Weights of a small transformer language model.
Size: 16 layers, width 128, 2 heads of 64, MLP 448 tanh GELU, vocabulary 1024, 3.13M parameters.
Architecture: LayerNorm before each block, learned positions, normalized queries and keys.
Training: a variant of SOAP for these matrices, 3699 steps.
Each number is 128 + 32 x the weight over the matrix's rms, rounded and kept within 0 to 255. Layers, rows and columns count from 0.

# layer 11 attention key, 128x128, rms 0.205, rows 5-31, columns 0-127
[[119 177 119  57  81 139 144 141 108 116 155  46  95  96  94  65 176 134 160 110 112 175 148 122 136  97 135 148 122 197  92 109 147 123 160 164 145 133 123 148 118 112  93 102 120 129 192 129 139 115 117 173  96 164 156 148  99 122  95  91 156 101 162 145 118  99 139 122 141 162 127 110 114 144 125  97 175 114 117 184 140  70 171  83 123  74 101 139 171 112 101 101 159 125  83 145 175 112 122  77 143 100 155  53 138 101  44 102 100 128 106 116 110 138  83  53 127  96 104 138 134 120 128 116 141 143 150 122]
 [171 150 165 112  97 175 169 197 128 110 125 149  93 103 162  98 138  86 178 162 197 166 126  24 119 131 143 117  86 159 125 102 114 208 163  93 111  93  11 111 121 151 108 112  95 101 109 150  85 156 146  89  87 146 164  84 172 127 122 151 113 109 178 118 139 152 133 142  78  55 147  72  87  68 141 137  47  82 138 164  95  33 155  96 102  70 134  77 115  98  96 144 118 165  62 141  81 151 129 137 124 137  87 229 191 129 153 134 139 159 146 146 127 148  95 156 120 155 182 161 144 150  54 154  92 133 157 125]
 [130 153  91  81  97 142 145 112 135 114  25 133 162 208 125 190 130  42 119  92 213 150 172 114 137 109 104 162 138 144 155 148  87 147  94 134 158 119  99  97 180 118 101 219 128 129  62 157 138 171 180 132 102 119 179 113 143 166 132 203 153 123 105 172 142  98 164 106 112 203 126 107 101 147  28 107 105 149 136 126 121 160 196 102  94 140 199 117  64 140 158 129 135  77  65 159 155 157 120 124 126  74  40 116 101  78 122 141 134  76 181 117 159 142 120 123 106 148 180  52 122 120 128 106  84 168  79 157]
 [112 114 127 105 116 172  75  85 137 138 124 104 106  75 118 135  63 165 133 134 203 155 165 119 126 128 112  96 160 101  99 150 113 148 119 104 146 116 150 101  80 162 141 104 161  87 117  93 124 131  79 215 179 119 124 112  91 118 168  91 131 100 159  94 184 104 102 175  86 123  70 175 141 160 119 159 148 140 117 110 141 125 150 127  73  85 150 109 188 100 115 186 139 108 126  59 182  61 107  97 140 101 131 123 166 158 129 152 194 162 139 130 132  80 124 127 131  78 105  92  73  71 156 129 120 163 180 122]
 [148  33 111 127 173 101  90 102 131 170 125 112 136 131 203 175 133 145 188 142 110 108  80 156 124 123 171 115 133 158  59 152 135 111  82 134 130 162 155 134 104 100 104 173 123  90 112  89 125  86  81 107 215 174 170 180 156 118 176 123 159 176 113  99 154  98 136 120 154 134 149 133 122  96 132 106 129 145 114 139 143 178  67  88  64 207 185 121  97 171  88 127  99 124 139  77 160 131 146 122 158 101 149  92 183 137  59  54  98  89 106 152 102 204 121 172 103 120  94 107 160 150 185 164 148  87 167 126]
 [140  79 117 175 143 130 113 151  82 101 106 190 118 167 218 128 150 171  78 111  79 159  86 137 117 119 114 105 200 114 100 108 122 121  80  96 153  94 156  97 199 134 144 165 207 135  88 109 104 136 123 136 226  99 252 169  97 176 163 156  92 183 110 132 195 105 190 183 195 110 135 125 148 193 107  75 179 158  84 112 122 120 166 114  49 111 129  74 171 130  97 116 158 113 155 109 155  82  81 151  74 153 109 185  58 131 116 109  85 110 142 135 172 128 116 130 146  72 142  78 114 109  94 187 137  96 148 167]
 [133 109 120 136 102 194 186 163 157 181 184 130  65 152 183  84 162  78  90 136  84 121 129 115 144 222 142  62 132 164 109 115 105 144 237 160  96 100 120  95 110 103 113 103  79 128 152 132 171 118 137 139 143 101 162 129 137 144 123  88 116 145 136 147 141  96 140 149  81  73 104 118  77 107 164 107 149 151 113  93 153 153 157 164 136 119 157 119 165 114 146  93  92  89 141 163  61 132  75 143 120 152 115  92 183  94 131 124  61 176 144 114 109 157 123 167 130 118 208  61 151 115  88 111 131  65 102 157]
 [108 153  92 147  90 133 125 136 158 171 150 107 168 162  94 114 107 119  98 119 133  85 108 158 139 130 123 137  91 102 164 154 116 125 162 104 137 141 103 131 190  89 132  65 122 152  94 134 132  96 121 182 140 143 170 106 124 138 110 113 158 119  82 167 149 120 133 178  62 109 151 125 126 108  89 150 146 115 146 100 132 116 200 111 183 127 103 179 109 179 153  95  94 164  65 186  91 106 115 116 146 101 177 107 130 187 192  97 162  91 121 117 134 149 116  84 129 183 144  97 154 147 197  70 150 130 168 145]
 [130 111 122 194 184 130 162 159 128 154 140 135 155 137 111 157 134 165 140 128 115 158 100 155  75 122 151 141 157 125 206 105  53 113 150 119  98  86 112  96  62 131  83 156  80 136 132 140 125 137 114 118 112 157 154  91 133 141 125 170 143 144  94  88 193 135 176 127 126 111 116 141 173 129  51 125  82 121 140 163 170 148 161  96 124  92 127 126 164 122 122 144 165 112 119 129  79 113  98 119  87  96  79 113  92 103 153 130 131  67 108 122 178 125 110 160 156 116 174  77  52 150 109 128 164 132  95  95]
 [ 88 130 152 114 101  50 126 133  99 105 198  50  29 158 156 166 111 154  78 106 157 144 131 150 116  72 112 145  75 107 147 178 120 103  83 144  64 114 182 130 132 126 110 126 145 101 153 103 142 129 142 149 184 125 147 146 141 210  84 106 144 114 157 136 157 187 102 121 139 100 148  98 140  82 211 129 171 239 120  75 162  94 128 136 147 142  83  77 153  81  83 184  96 139 148 128 110 133 153 131 118  94 119 110 117  87 160 158  72  41 106 154 125 215 134 100  62 151 156  96 138 104 146 144 201 109  46 162]
 [104  87 133 145 128 111  99  91  85  88 130 130 154 104  99 132 131 174  84 205 153 105  96 116 100 139  84 108 162  94 129  89 113 118 104 114 158 154 139 118 208 176 208 176 156  92 145 120 150 123 142 125 128 134 128 162 185 152 106 182 133 140 180  80 133 121 128 164 176  78 116 139 120  78 130 119 151 126  83 121 149 181  98 141 153 119 133 125 146 109 162 138 113 145  98 124 159  91  81 161 119 147 135 163 103 109 133 163 147 134 156 136 140 133 116 100 125 162 138 153 135 180 130 180 130  95 131 101]
 [ 86 193 127 169 145 152 158 133 164  57 163 222 128 128 116 125 159  92 145 132 112 141 168 107 151 171 122 108 132  71 136 134 154 152 130 100  96  98 122 126 131 127 153 143  32 122  56 125 155 110  85  99 103 113 110  66 155 128 117 150 117  96 151 146 155 189 121 128 102 102 145 118 115  99 152 102 114 109 118 112 169 114  86 109 123  82 153 141 107 119 101 123 151 159 143 162 114  96 111 114  48 121 134  59 156 162 107 133  99 135 208 129 168 172 124 119 172 178 159 130 122 167 131 144 100 162 127 120]
 [109 132 156 113 112 159 118 126 102  66 152 106 120 113 115 180 152 124 126 146 153 115 144 134  48  86 130  43 140 102  85 129 147 106 148  87 119  79 135 133 155  45 163  96 119 108 120 153 159  72 133 124  62 158 162 191  92 110 152 168 166 100 138 177 115 149  88 128 144  69 100 187 177 166 127 149 133  41  78 119 168 133 126 145 131  92 132 188 165 134 149 148 145 157 178  81 172 133 169  71 176 118 165 141 124 114  96 110  73 153 103 134 143 125  87  73 109 121 169 169 203 143  76 161  93 123 152 197]
 [104 143 152 155 113  91 126 169  82  68 132 115 100 137 158 108  77 115  95 108 106 177  80  83  76 171 151  96  46 126 117 110 163 110 167  68 155 107 200 185 102 129  92 114 144 172 101 212 132 181 123 150  87 133 106 191 186 131 167 145 124 133 122 132 123 231 102 149 100 101 131 145 144 139 138 170 123 122 160 140 142 111 146 145 170  50 120 146 140 118 188 131  96 120 115  87 101 108 112 144 117  82  83  66 205  73 107 151  56 136 154 151 119 162 109 140 131 141 172 189 161 147 202  90 145 146 118 181]
 [113  76 173  91  95 138 118 123 111 131 162 106  65 125 104 139  19  80  49 146  94 139 105  75 136 171 133 140 127 170 162 119 122 158 146 152 145 188 163  52 161 159  84 111  82 122 141  88 136 141  77 158 141  98 110 133 148 138 150 129  29 187 179 103  68 150 126  80 129 160 161 178 141 207 177 103 116 144 107  99 209  85  92 120 142 185 121 124 169 131 145 168 119  76  85 149 234 134 125 109  98  92 112 106 120  98  91 120  92 108 140 114 140 142 163 130  92 167  39 148 191 192 113  95 165 151 129 170]
 [123 116 133 125 100 117 143  90 109 176  99  90 150 177  99 136  95 143 113 100  78 172 148 131 143 107 192 147 142 123 114 144 108 152 167 107 133  63  82 156  27 116  85 160 110  54 110 135 145 114 155 185 128 126 153 127 130 124 144  66 125  95 147 143  95  94 175 127 133 196 125 121 145 123 147 178 132 164 118  83 149  71 174 178 195 160 123 178 167 110 108 116  97 135 144 159 139 170 153 118 196 169 122 106 138 157 125  95 139 134  88 124 124 107 112 209 141 114 130 114 151  67 140  95 115 166 139 115]
 [104 116  96 154  88 128 161 140 149 145 147  84 180 151 173 151 101  95 138 179 113 173 184 121 129 182 115 126 107 120 123 169 192 177  87 115  57 151 166 132 120 122 112 144 113  94 130 115 128 138 126 199 144 178  98  94 109 157 178  99 110 139 128 160 138 138 131  56 149 140  84 167 122  74 153 214 139 158 157 122 119 160 128 107 160 176  93 147 173  99 141 184 105 207 119 145 133 122 178 132 130 141 115  99 155 101 165  93 151 129 141  82 117 150  68 131 149 129 103 106  19 161 162 149  99  83  88 118]
 [170 114 138 157 122  88 133 131 151 114 143 184 153  99 150 147 186 182 160  95 122 124  85 185 150 115 155 123 120 150 106 124  30 170 129 142  86 167  52 119 137  79  88 106 140 117  26 124 152 131  71  90 136 161 193 152 178  79 152 100 125 128  98 205 124 141 171 134 141 142 159 105  69 155  98  95 165  91 136 121  65 183 191  97 147 100 162  63 141 125 147  76  53 134 100 163 185  91 152 149 164  99 172  57 109  88 115 125 118  84 148 172 176 162  48 151 171 138  67 125 161 131 191 141 100 123 122 145]
 [178 109 156 155  92 103  96 114 165 161  95 131  80 176 135 112 126 155 170 156 161 145  69 166 128 155 198 185 164 128  76 182 103 153 131 102 177 181 107 111 121  49  48 125 154 144  94  81 160 119 103 174 100 159  90 137 197 161 136  89 176 153 120 102 158 173 107 101 153 184 132 112 133  48 149  96 161 113 184 115 154 172 109 182 153  61 148 187 113  92  94 116 136 118 106 134 218 223 166  99 104  85 145 122  94 113  67 117 156 122 209 108 116 174 134 125  79  86 115  79  76 132  84 140 150 101 124 147]
 [144 122 130 102  71 168 113 139 142 149  76 165 122 167 122  87  87 122 161 169 206  76 100 121 106 141 125 146 129 152 146 152 135 149  99 125 152 181 128 104 191 187  99  60 168 164 116 115 155 111 153 165  78 161  62 168 117  73 113 221 165 130 105 122 114 128 133 159  97  71 203  81 102 104  54 111 163 146 130 145 174 130 147 136  89 130 132 152  87 222 145 188  99 141  82 156  74 165 112 146 118 115  72  91  61 147  99 128 137 192 134  99 143 158 116  82 145 205 132 100 181   9 122  72 139 100 141 110]
 [165 139  98 133 117 119 161  82 129 109 115 110 103 153 106 194  95 140 145 147 168 104 131 126 146 143  77 117 121 138 153 114 187 210 155 111 164 103 107  81 157 140 135 189 160  77 164 143 119 116 168 144  74 125 114 127 123  61 116 116 141 116  98  83 112 120 114 129 141 130  66 139 117  68 136 151 134 112 151 102 147 100  48  97 101 108 167 120 155 197 127 117 140 124  74 124 119 172 121 163 135 139 163 172 137 194  98  63 155 187 108 115 159  81 101 134 104 108  77 142 156 103 125  67 177 131 122 143]
 [132 103 105 156 144 143  92 123 236 161 134 110 110 159 189 160 156  93 167 130 145  77 149 112 129 117 175 113 124 116  79 156 156 116  78  66 190  86  52 132 103  87 116 180 100 106  88 139 114 128 122 118 128 115 143 146  89 202 151 120 113 146 131 152 103  96 104 120 128 183 144 137 103 174 126 179  85 164  81 120 119 147 104 141 154 128 169 150  80  48  87 150 136 158 125 138 114 108 184 126 109 111 145 124 195  93 147 136  83 175 134 133  91 113 119 103 157  83 142 117 142 101 113 161 112 156 124 129]
 [102 139 105  70  84 144 147 107 146 142 156 132 143 129 214 122  83 104 100 162 109 141 139 122 148 153  55  69 108 120  86  72 112 190 155  67 114 175 206 114 194 128  93 120 116 110 144 155 118 129 128 128 152 121 144  90  80  82 121 117 108 147 142  68 149 200 104 114 172 102 163 162 130 148 134 169 104  22 105  91 144 177 152 162 119 142 150 148 160 123 143 163 194 149 119 102 115  64 147  82 124  86 138  83 121 213  91 112 171 120  66 181 110 148 110 139  76 175 182 113 139 159 158 138 137 164 106  88]
 [233 150 101 154 116 114 118 140  95 138 135 151 100 101 149  95 116 230 146 101 143 138 170 119  86 114 195 141  73  77 145 170 113  60  80 110  95 159 120  59 128 109 171 134 127 175 139 204 127  69 133 121 114 150 132 158 131 153 133 161 177  71 106 155 125 166  83 143 111 111 126 138 153  75 169  90 152 107 174 221 116 114 200 147  91  90 155 121 147 116 131 120  72  99  76  93 228 142 103 114 105 164 120 113  59 130 143  86 160  85 184  91  47 135 143 174 181 112 213  76 187 153 106 203 129 146  72 149]
 [159 137 104 111 113 119  83 255  85  75 149 163  98 162 129  86  86  54  94 136  94 197 114 104 153 141 172 193 103 175 143 131 130 140 150 123  60  74 138 130 130  96 147 103 106  98 141 113 127 205 130 159 119 100 113 133 152 132 116 118 111 146 109 163 138 166 129 152 135 119 100 151 176 107 181 156  81 191 107 126 115 139  75 112 172 192  90 113 108 134 115 115 174 142 194 118 114 101 152 137 115  96  45 153  82 100 123 168 138 124  95  75 136 128 114 167 106 129 149 157 116 119 114  40 190 170 121  85]
 [106 149  84 150 159 153 131  71  79 103 127 131  93  78  98 166 166 121  76 140 129 138 145 168  82 116 175 181 171 112 174 135  74  85  91 172  96 158 158  72   7 135 164 155 125  60 145  65 157 123 151 140 169  99 148 155 129 129 163 128  68 141 125 157 164  86 107 111 168 159 103  94 118 205 123 186 129  82 108 112 167 169  82  94  91 133 137 160 146 127 113  93 113 122 120 151 170 150 139 127 139 142 143 154 143 131 164 151 159 185  95 174 137 129 162 166 106  91  98 204 131 161 145  96 104 122 168 107]
 [111  95 114 130 120  99 128 164 165 182  64  97  76  88 125 168 145 174 118 206 101 123 166 151 165 110 107  74  83 205 113 130 115 159  72  98 100 105 121 120 116 165  96 157 131  81 157 123  94 188 101 163  96 185 125 163 182 175 104 139  95  19 109 169 103 105 149 113 160  94 125  88 127 161 152 127  80 207  44 111 114 111 156 144 182 160  98 124 153 106 124  44  86 107  29 110 132 165 146 154 136 232 102 147 127  58 151  69 106 171 152  93 170  94  85 176 166 131 186 100 164  88 153 155 101 146 139 185]]
# layer 11 attention query, 128x128, rms 0.215, rows 6-32, columns 0-127
[[134 230 170 118 116 147 223 177 182 138 162 121  71  69 105 157 103 123 169 180 139 176 138  66 121 170 187 184  80 114 131 136 123 147 114  88 157 112  72 102 162  97 197 103 131  79 122 186 137 150 157 118 126 129 120 124 148  71  59  90 146  70 110 136 153 135  90 115  89  87 144  40 136 148 108 102  81 129 184  56  78  74 138 127 104 117 120 151 131 128 147 121 162 154 105 147  83  89  83 154  72 132 117 141 111 167 113  85 114 188 178 180  67 131 157 135 131  72 178 147 150 128 106 154 116  97 109 122]
 [146 129 110  78 144 176 158 165 149 122 115 121 117 140  66 130  70 128 107 135 149 169  66 190 154 118 138 118 106  93 131 121   0 154 135  92 143 178  76 173 141 123  60 121  92 129 134 134  85 111 139 135 123  78  93 133 172 104 175 121 149 188  85 132 109 145 206 173 158 151 132  64 128 174  69 203 105 106  82 160 104 198 163 106 189 110 141  56 105 122 135 215 122  93 113 182 154 181 100 143 108 149  81  85 101 109 134 150 190 131 150 118 167  77 157 168 137  46  94 132  29 130 134 150 186 142 140  51]
 [137  55 136 237  30 165 151 138 133 106 105 163 109 109 153 126 102 143 119 115 203 146 157 148 137 106 141 165 159 161 107 107 175 136 150 115 116 111 122 147 132 178 101 142 152 133 150 128  74  74 129 144 173  93 156 127  94 129 112 136 110 130 137 147 118 113  98  98 172  78  83 157  93 194 195 126 162 155 175 156 195 141 169 116 118 108 149 143 112 143 121 106 116 121 166 165 177  81 109 118 126 117 124 136 102 100 129 142 150 140 161 159  86  74 105 114 165 108 139 106 105 127  83  84  85  83 115 139]
 [174  88 130 140 196  88 123 152 191 138 146 113 117 128 147 116 106 149 154 112 118 125  77 143 170 133 160 112 107 165 101  76 121 151  79 154 143 144  85 138 118  63 149 158 153 109  66  79 120 179 129  96 186 145 161 122 108 157 125  43 167 119 112 140  97 103 166 118 135 151 131 209 126 176  79  55 183 154  51 121 212 132  97 116 104 140 136 132 126 150 111  85 127 106 113  82 171 131 145  83 132  96 100 134 135 150  75 108 142 106 112 156 136 139  83 167 105 123  85 140 162 145 184  97  87  65 174 121]
 [165  25 133 133  95 148 128 168  74 135 124 168  92 111 104 178  77 146  86 126 133 104 122 173 126 137 109 146 124 122 138 127 140 114  54 200 122 143 159  79 126 105 176  73 128 101 108  55 141 177 171 105 175  80 113 121 115 174 176 138 121 160 104 172 134 134  96 141 122 143 152 132 147 154 105  67 143  87 134  85 100 155 153 137  91 118  92 108 100 113  31 143 132 119 170 198 154  58  88 154 126 134 121 205 185 197 112 145 135  81 133 195 149 145  99 153 161  53 160  71 111 132  96 142 150 114 118 106]
 [133 106 126 144 138 136 145 161 193 224 172 112 124 103 192  91 243 157  94 162 158 158 131  49 142 124 196  98 118 108 107  89 161 148  96 156 131 116 151 124 120  76  48  87 130 169 158 131 144 137 141  89 112  96 162 115 109 166  82 107 101  86 158  77 152 109 209 158 106  81 131 133 124 113 186 149 125  86 131  71 121 134 135 113 191 125 171 109 169 145  96 161 105 123 147 139 135 117  82 169 125 101 132 104 130 146 165  78 189  85  93 120  95 151 174  99  92 143 101 124 159 126 103 138 147 139 101 142]
 [135 157 129 158 148  67  89 127 138 172 120 184 132 131 147 108 141 104 160  97  98 157 112  91 130  78  94 147  98 113 140 141 160 189 168  92 112 139 152 118 143 119 113  95 121 116 136 123 120  55 152  90 156 118 110 150 132  74 139 137 174 174 181  88 122  88 105 177  98 149 163 150  63 114 134 125  96 141  81 108 132 123 154 177 209  53 132 129 117 187 149 194  97 136 125 139 104 112 128 181 122  83 140  83  71  91 127 142 102 145 111 153 120 162  90  89 159 127 112  77 125  84 167 162 174 143 157 124]
 [142 152 113 155 102 158 146 127 161 173 162  92  96 118 182 198 197 127  49  75 106 163 158 154 171 139 115 166 129 125 193 150  90 162 112 145  79 160 154 165 104 157 131 159 131 145 108  70 174  99 130 151 114  64 104 170 112 163 106  97 111 101 108 160 133 142 108 167 141  72 148 113 149 103  82 104 128 101 125 142 116 141 153  94 102 126  86 134 137  45 180 159 135 129 114 147  83 158 168 157 131  98  75 152 126 141 115  56 148 125 148  47 129 162 127 128 177 132 166 139  65  26 102 122  93 134 104  88]
 [ 96 128 122 109 106 148 114 122 113  71 112 134 183 138 145 127 101 161  60  99 162 143 164 123  88 193 121 130  90 171 154 100 117 110 160 124  59 133 141 194 107  98 115 146 142 122 176 177 117 163 137 128 151 122 103 155 136 163 145  89 149  81 170 152 161 127 132 138 197 106 187 127 121  93 165 152 109 168 127 135 155 138 120  94 146 133  91 122 183 132 122 137 131 133 141  64 137 125  79 115  71 141  59 159 141  43 160 119 110 100  97  65 190 251 115 120  20 120 112 105 198 168 119  70 122  96 161 126]
 [135 125 148  58 138 103  88  91 109 117 102 148 103 135 161 119  93 111  65 152 109 108 147 128  90 146 113 118 132 122  89 129 165 128 118 114 149 145 130 121 154 156 152  74  90 107 145 106 127 135 148  46 149 127 121 172 172 147 143 204 156 153 114 134  58 120  37 173 153 157 183 111 169 167 148 154 129 171 143 133 161 175 178 127 143 148 189 133 138 105 173 148 153  88 136  92  80 134  73 152  96 172 139 209 155 165  88 153 133 147 137 110 198 140 119 178 127 185  94 125 147 116 139 185 122 149 100 119]
 [117 167 141 132 171 142 139 175 166 130 166 108 127 157 114 167 149  93 157 165 156 153  88 113 122 102 115 128 128 102  69 203 131 206 133 118 102 116 166 121 107  96 139 146 100 128  82 172 165 151 108 120  95  69  99  52 142 108  87 135 121 158 163 115 120 124 127 130 137  65 157  91  99 116 156 150 101  88 138 120 132 123 134 155 123 122 132 132 101 118 139 147 132 124 177 116 145  99  94 171 108 147 161  83  67 142 101 154 141  94 118 133 158 159 126  97 134 169 108 157 145 127 165 123  85 133 116  97]
 [ 99 107 145 109 112 122 154  80 114 108 163 102 192  74 157 169 115 135 115  72 165 183 101 141  70  91  95  12 124  95 142 152  81 100 116  97 132  50 117 119 144 128 157 117 131 124 107 138 136 170 187 137 176 154  92 128 196 111 117 142 168  83 152 120  45 108  93 210 107  58  81 114  95 163 174 133 149  43 109 114 221 121 120 207 112 175 124 121 113 113 150 129 148 108 137 105 142 107 178  99 142  93 141 135 175 161 110 104 131 125 142 138  91 195 103 128 159 138 160  96 153 119 144 149 101 126 105  51]
 [ 99 110 145 108 111  90 115 181 115 104 158  81  86 187 158 134  70 121 132 133 129 205 134 168  92 102  86 159  70 114 197 158 162 113  81 148 105 167 156  73 124 179  63  83 140 122 116 183 139 106  69 132  94 163 151 121 170 115 130 115 150  96  72 146 128 144  70 141  96  88  88  60 175 109 177 120 103 107 153 127 172 141 109 197 136 121  80 113 181 116 158 135 167 183  89 132 119 100  74 193  92 116 121 116  50  99 111 144 131 112 129 112 144 143 160  84 159 115 136 179 190 102 150 136 121 159 172 169]
 [114 193 120 136  67 163 180  40 112  96 166 113  69 121  95 128 107 112  50  97 107 171 121 152 160 143 133 119 165 113 115 152 172 177 130 157 149 190 186 112  93  78  75 113  69 114 146 117  94 150 202 186 131 107 141 106 167 132  93 152  87 161 162 133 148 146 183 141 130 147 150 145 136 146 120 146 138 146 169 122 204 139 109 129 172 147 142  87 155 163 135 117 139 120  76  98 137 137 127 148  83 105 132 110 103 128 104 201 119  73  90 134 176 137 185 168 111 116  90 116  79 172  80  80 158  95 118 182]
 [127 105 140 146 120  96  81  52 178 158 117 128 105 165 123  73 134 147  96 123 158 118 140 123 137 111 211 115 171 175 160 122 131 105  95 160  99 147 102 159 127 157 143 156 130  65 164  98 140 128 123 149 165 133 161 110 200 106  83  95  55 120 140  97 129 135 156 134 102 144 108  92 123 120 119  98 140  95 116 135  98 101  92 186 197 142  77 169 135 161 143 110 138 126 125 135 126 150 163 174 240 188 102 101 114  91 194 109  57 160 116 103 115 134 108 103 121  99 111 116 110 147 124 100 136 150 120 152]
 [ 71 166 137  85 129 133 171  98 126  92 130  67 131 208 153 129 145  91 124 105 131 169 198 141 148 122  87 205  80 168 130 104 129 141 125  68 154  94 117 155 156 144 107 178 133 124 137  66  66 111  82 146 153  89 101  83 166 157 166 117 151 149  96 137 124 199 131 107 132 137  92 137  83 133 165  90 115 142 154  95 160 114 149 179  72 120 139  99 135  83 100 189 116  99 123 128 127 122 111  80 117 133 108 138 125  83 189 108 132 123 149 118  88  80  64 141  92 135  89  99  93 145 118 126 164 130 151 139]
 [ 85  83 116 107 168  74 120 186 137  85 107 156 109 156 170 135 110 156 145  84 172 105 126 103 133 101  83 107  79 168 121 178 160 111 165 136 101 140  83 153 126  82 106 119 114  74  42 130 154  58 167  65 128 122 147 146 123 129 189 122 139 153  94 142 107 135 237 115 109 185 183 136 155 159  55  94 144 194 135 123 152 129 144 159 107 136 141 135  98 119 135  66  93 124 155 114 138 182 152 200 173 155 204  47 145 111  96 139 116  93 112 134 149  96 121 129 160 102 158 120 134 177 118 145 104 139 170  57]
 [146 131 174 121  86 149  96 172 138 151 124 112 124 163 133 135 158 152 112  78 168 154 176 173 133 160 181 162  83 137 101 138 136 161 113 164  98 163 127  90 117 120 153 150  78 146  91  87  97 167 116 160 131 133 155 153 179 153 140  91 107 114   5 120 186  66  43  42 118 166  94 140 116 113  85  99 161 119 154 180 169 176 141 138 106 125 153 195 109 155 144 127 130  98  90  95 157 148 137 127 117 110 125 160 123  82  80 144 155 121  82 114  72 183 122  85 162 116 170 141  54 154 123 148  98  91  90  53]
 [126 172 127 149 168 160 123 163 152 103 110 162 114 136 112 114 118 165 113 125 162 135 157 119 133  86  85 127 101  92 138 164 120  78  74  98 154 121 121 117 157 110 155 116 131 163 138  53 144 118 168 115 122  94 129 119 136  99 124 127 107 163 113 131 149 151 105 133 118  91 192 112 123 102  89  95 162  70  74  43 155 123  84  84 159  54 142 164 130 182 127 158 134  83  57 162  33 127 138 174 180  67  93 181  96 151  88 123 154 117 130 154 114 155 120  86 102 218 173 185 141  80 132  94 108 113 142 125]
 [178 103 133 158 137 184 191 142 103 156 144 172  92 159 136  94 166 167 139 134 130  84 144 101 136 119 140  99 101 143  80 117 159 115 131  75 125 165 128 173 183 139 130 154 103  75 155  90 118 144  78 165 124 126 108 128 129  97 159 129 126 150 124  91  90  95 145 159  93 101  96 123 127 113  86 158 148 105 128 143 132 116  81 116 136 197  75 121 153 130 109 104 107 137 117  86 125 144 103  31 151 122  97 138  93 164 156 133 177 235 138 192 114 141 129 157 175 160 170 152 136 162 134  93 135 122 160 172]
 [150  79 147 160 116 163 106 111 183 176 126  27 173 197 184  99 136 132 171 197 152 166 110 182 200 103  86  95 113  82 152  88  77 155 130  92 137 111  62  85 108 128 133 106 105 156 106 116  70 132 140 157 204 133  97 117 101  60 156 130 124  93 135 178 117  99 151  97 197  87 163 100  81 171 109 122 147  92 113 137 127 150 194 161 129 121 112 168 112 128 148 116 215 130 165 115 173  86 173 131 157 169 155 133 139  90 171 101 153 145 156 164 104 144 122 159 125  50 132 131  90 144  73 123 129 143 152 128]
 [141 106 125  74 149 147 200 184 128 117 151 166 155 118  85 131 131  41 155 127 105  89 119 117 134 177  84 157 111 107 163 122 145 166 110 125 163 190 164 125 148 112 120 134  98 149 121 154 154 136 119 133 172 179 130 133 115 144 172 152 112 121 146  63 117 148 131 153 154  90  42 171 100 106 137 163  63  80 120  73 187 160 165 131 185 150 146 135 167  98 166 186 113 158 173 176 132  65 126 104  56  63 139 170 123 150 123 111 111 120 163  93 162 104  71  81  90 175 108  85 160 176 111  96  87 141 135 102]
 [149 115 162 110 148  84 162 178 125  80 140  73  96  56  72 162 171 183 134 109 163 149 113 173  39 157 194 131 155  93 119 125 109  89 139  73  96 146  69 129  81 185 119 135 146 187 127 143  67  83 172 142 121 132 105 172 134 149 100 129 201 115 108 137 132 115  58 165 161 115 123 128  77  90 183 106 123 104 125  97 139 119 134 129  99  61  84 123 104 136 157 147  38  84  97 124 110 171 132 129 111 176 137  96  90 130 158  94 168  90 151 144  91 112 129  92 192 118 181 140 170 178  82 168 131  59 132 138]
 [131 128 205 117 112 107  88 137  91  50 203 132 175 160 218 137 153  80  94 193 118 180 128  63 118 165 136 160  88 185 140 107  81 106 127 171 129 126  95  90 126 135  81 140  96 102 118 108  86 157 160 138 132 101  57 174 140 127  75  77  61  86 146 176 175  91 118 116 147 124 116 148 218  93 109 111  81 144 176 101 143 119  99 126 106 162 118 107 144 169 141 136 145 108 131 163 120 110 125 143 115  91 105 139 111  87 138 171  63 149 119 126 114 131  99 123 137  80 118 142  96  89 186  99 152 110 126 116]
 [182 153 121 155 163 164  94  55 165 143 168 138  60  99 163 183 116  97 122  90 144 171  96 126 176 135 130 115 107 162 118  84 120  53 100 123 145 121 137  89  71 152 138 182  93 174 181  68 114 181  89 142  91 113 118 216 157 126 113 154  80 159 156 132  75  95 128 111 181 133 127 136 168 136 155 135 152 128 131 158 147  73 167 122 157 144 156 162 100 143 137  59 155 138 100 182 158 110 124 179 155 101  61 174 126 138 102 128  72 159 112 106 122  74 147 120  88 126 128 126 112 153 141 141  80 153  88 146]
 [160 115 140 144 157  54 147 117  76 114  61 120  92 167  97 153 160 146 113 164  93 150 160 103 121  98 112 108 100 113 169  78 168 201  85 144 104 135 100 109  89 117 109 160  88 106 159 108  74 106 186  92 151 131 133 129 175 135 142  98  80  49 105 102 115 164 159 102 199 123 163 103 118 205  94 117  88 121 118 106 126 106 108 182 192 130  91 114 115  62  93  92 150  96 120 138 128 113 139 131 132 200 135 136 156 128  99  72 151 193 155 140 132 148 127 145 144 145 136 134 126  96 160 133 150 177  87 195]
 [152 135 107 118 128 125 140 136 185 144 163  85 121 130 222 145 150 179  84 176 117  87 118 106 101 177 158 113 106 127 139 131 123 169 147 117 154 213 136 168  74  77  76 127 158 113  79 169 174 169 136  70 140 103 142  72 115 154 168 132 103 185 132 159 147 219 131 165 116 121  88 128 159 145 128 119 106 100 170 121 147 179 100 140  82 105 160 111 150 123 101 104 176 134  74  69 142 102 136 129 123 143 160 137 178 100  45 130 159 104 109  86 122 167 154 112 122  60  94 101 128 164  90  78  97 134 127 131]]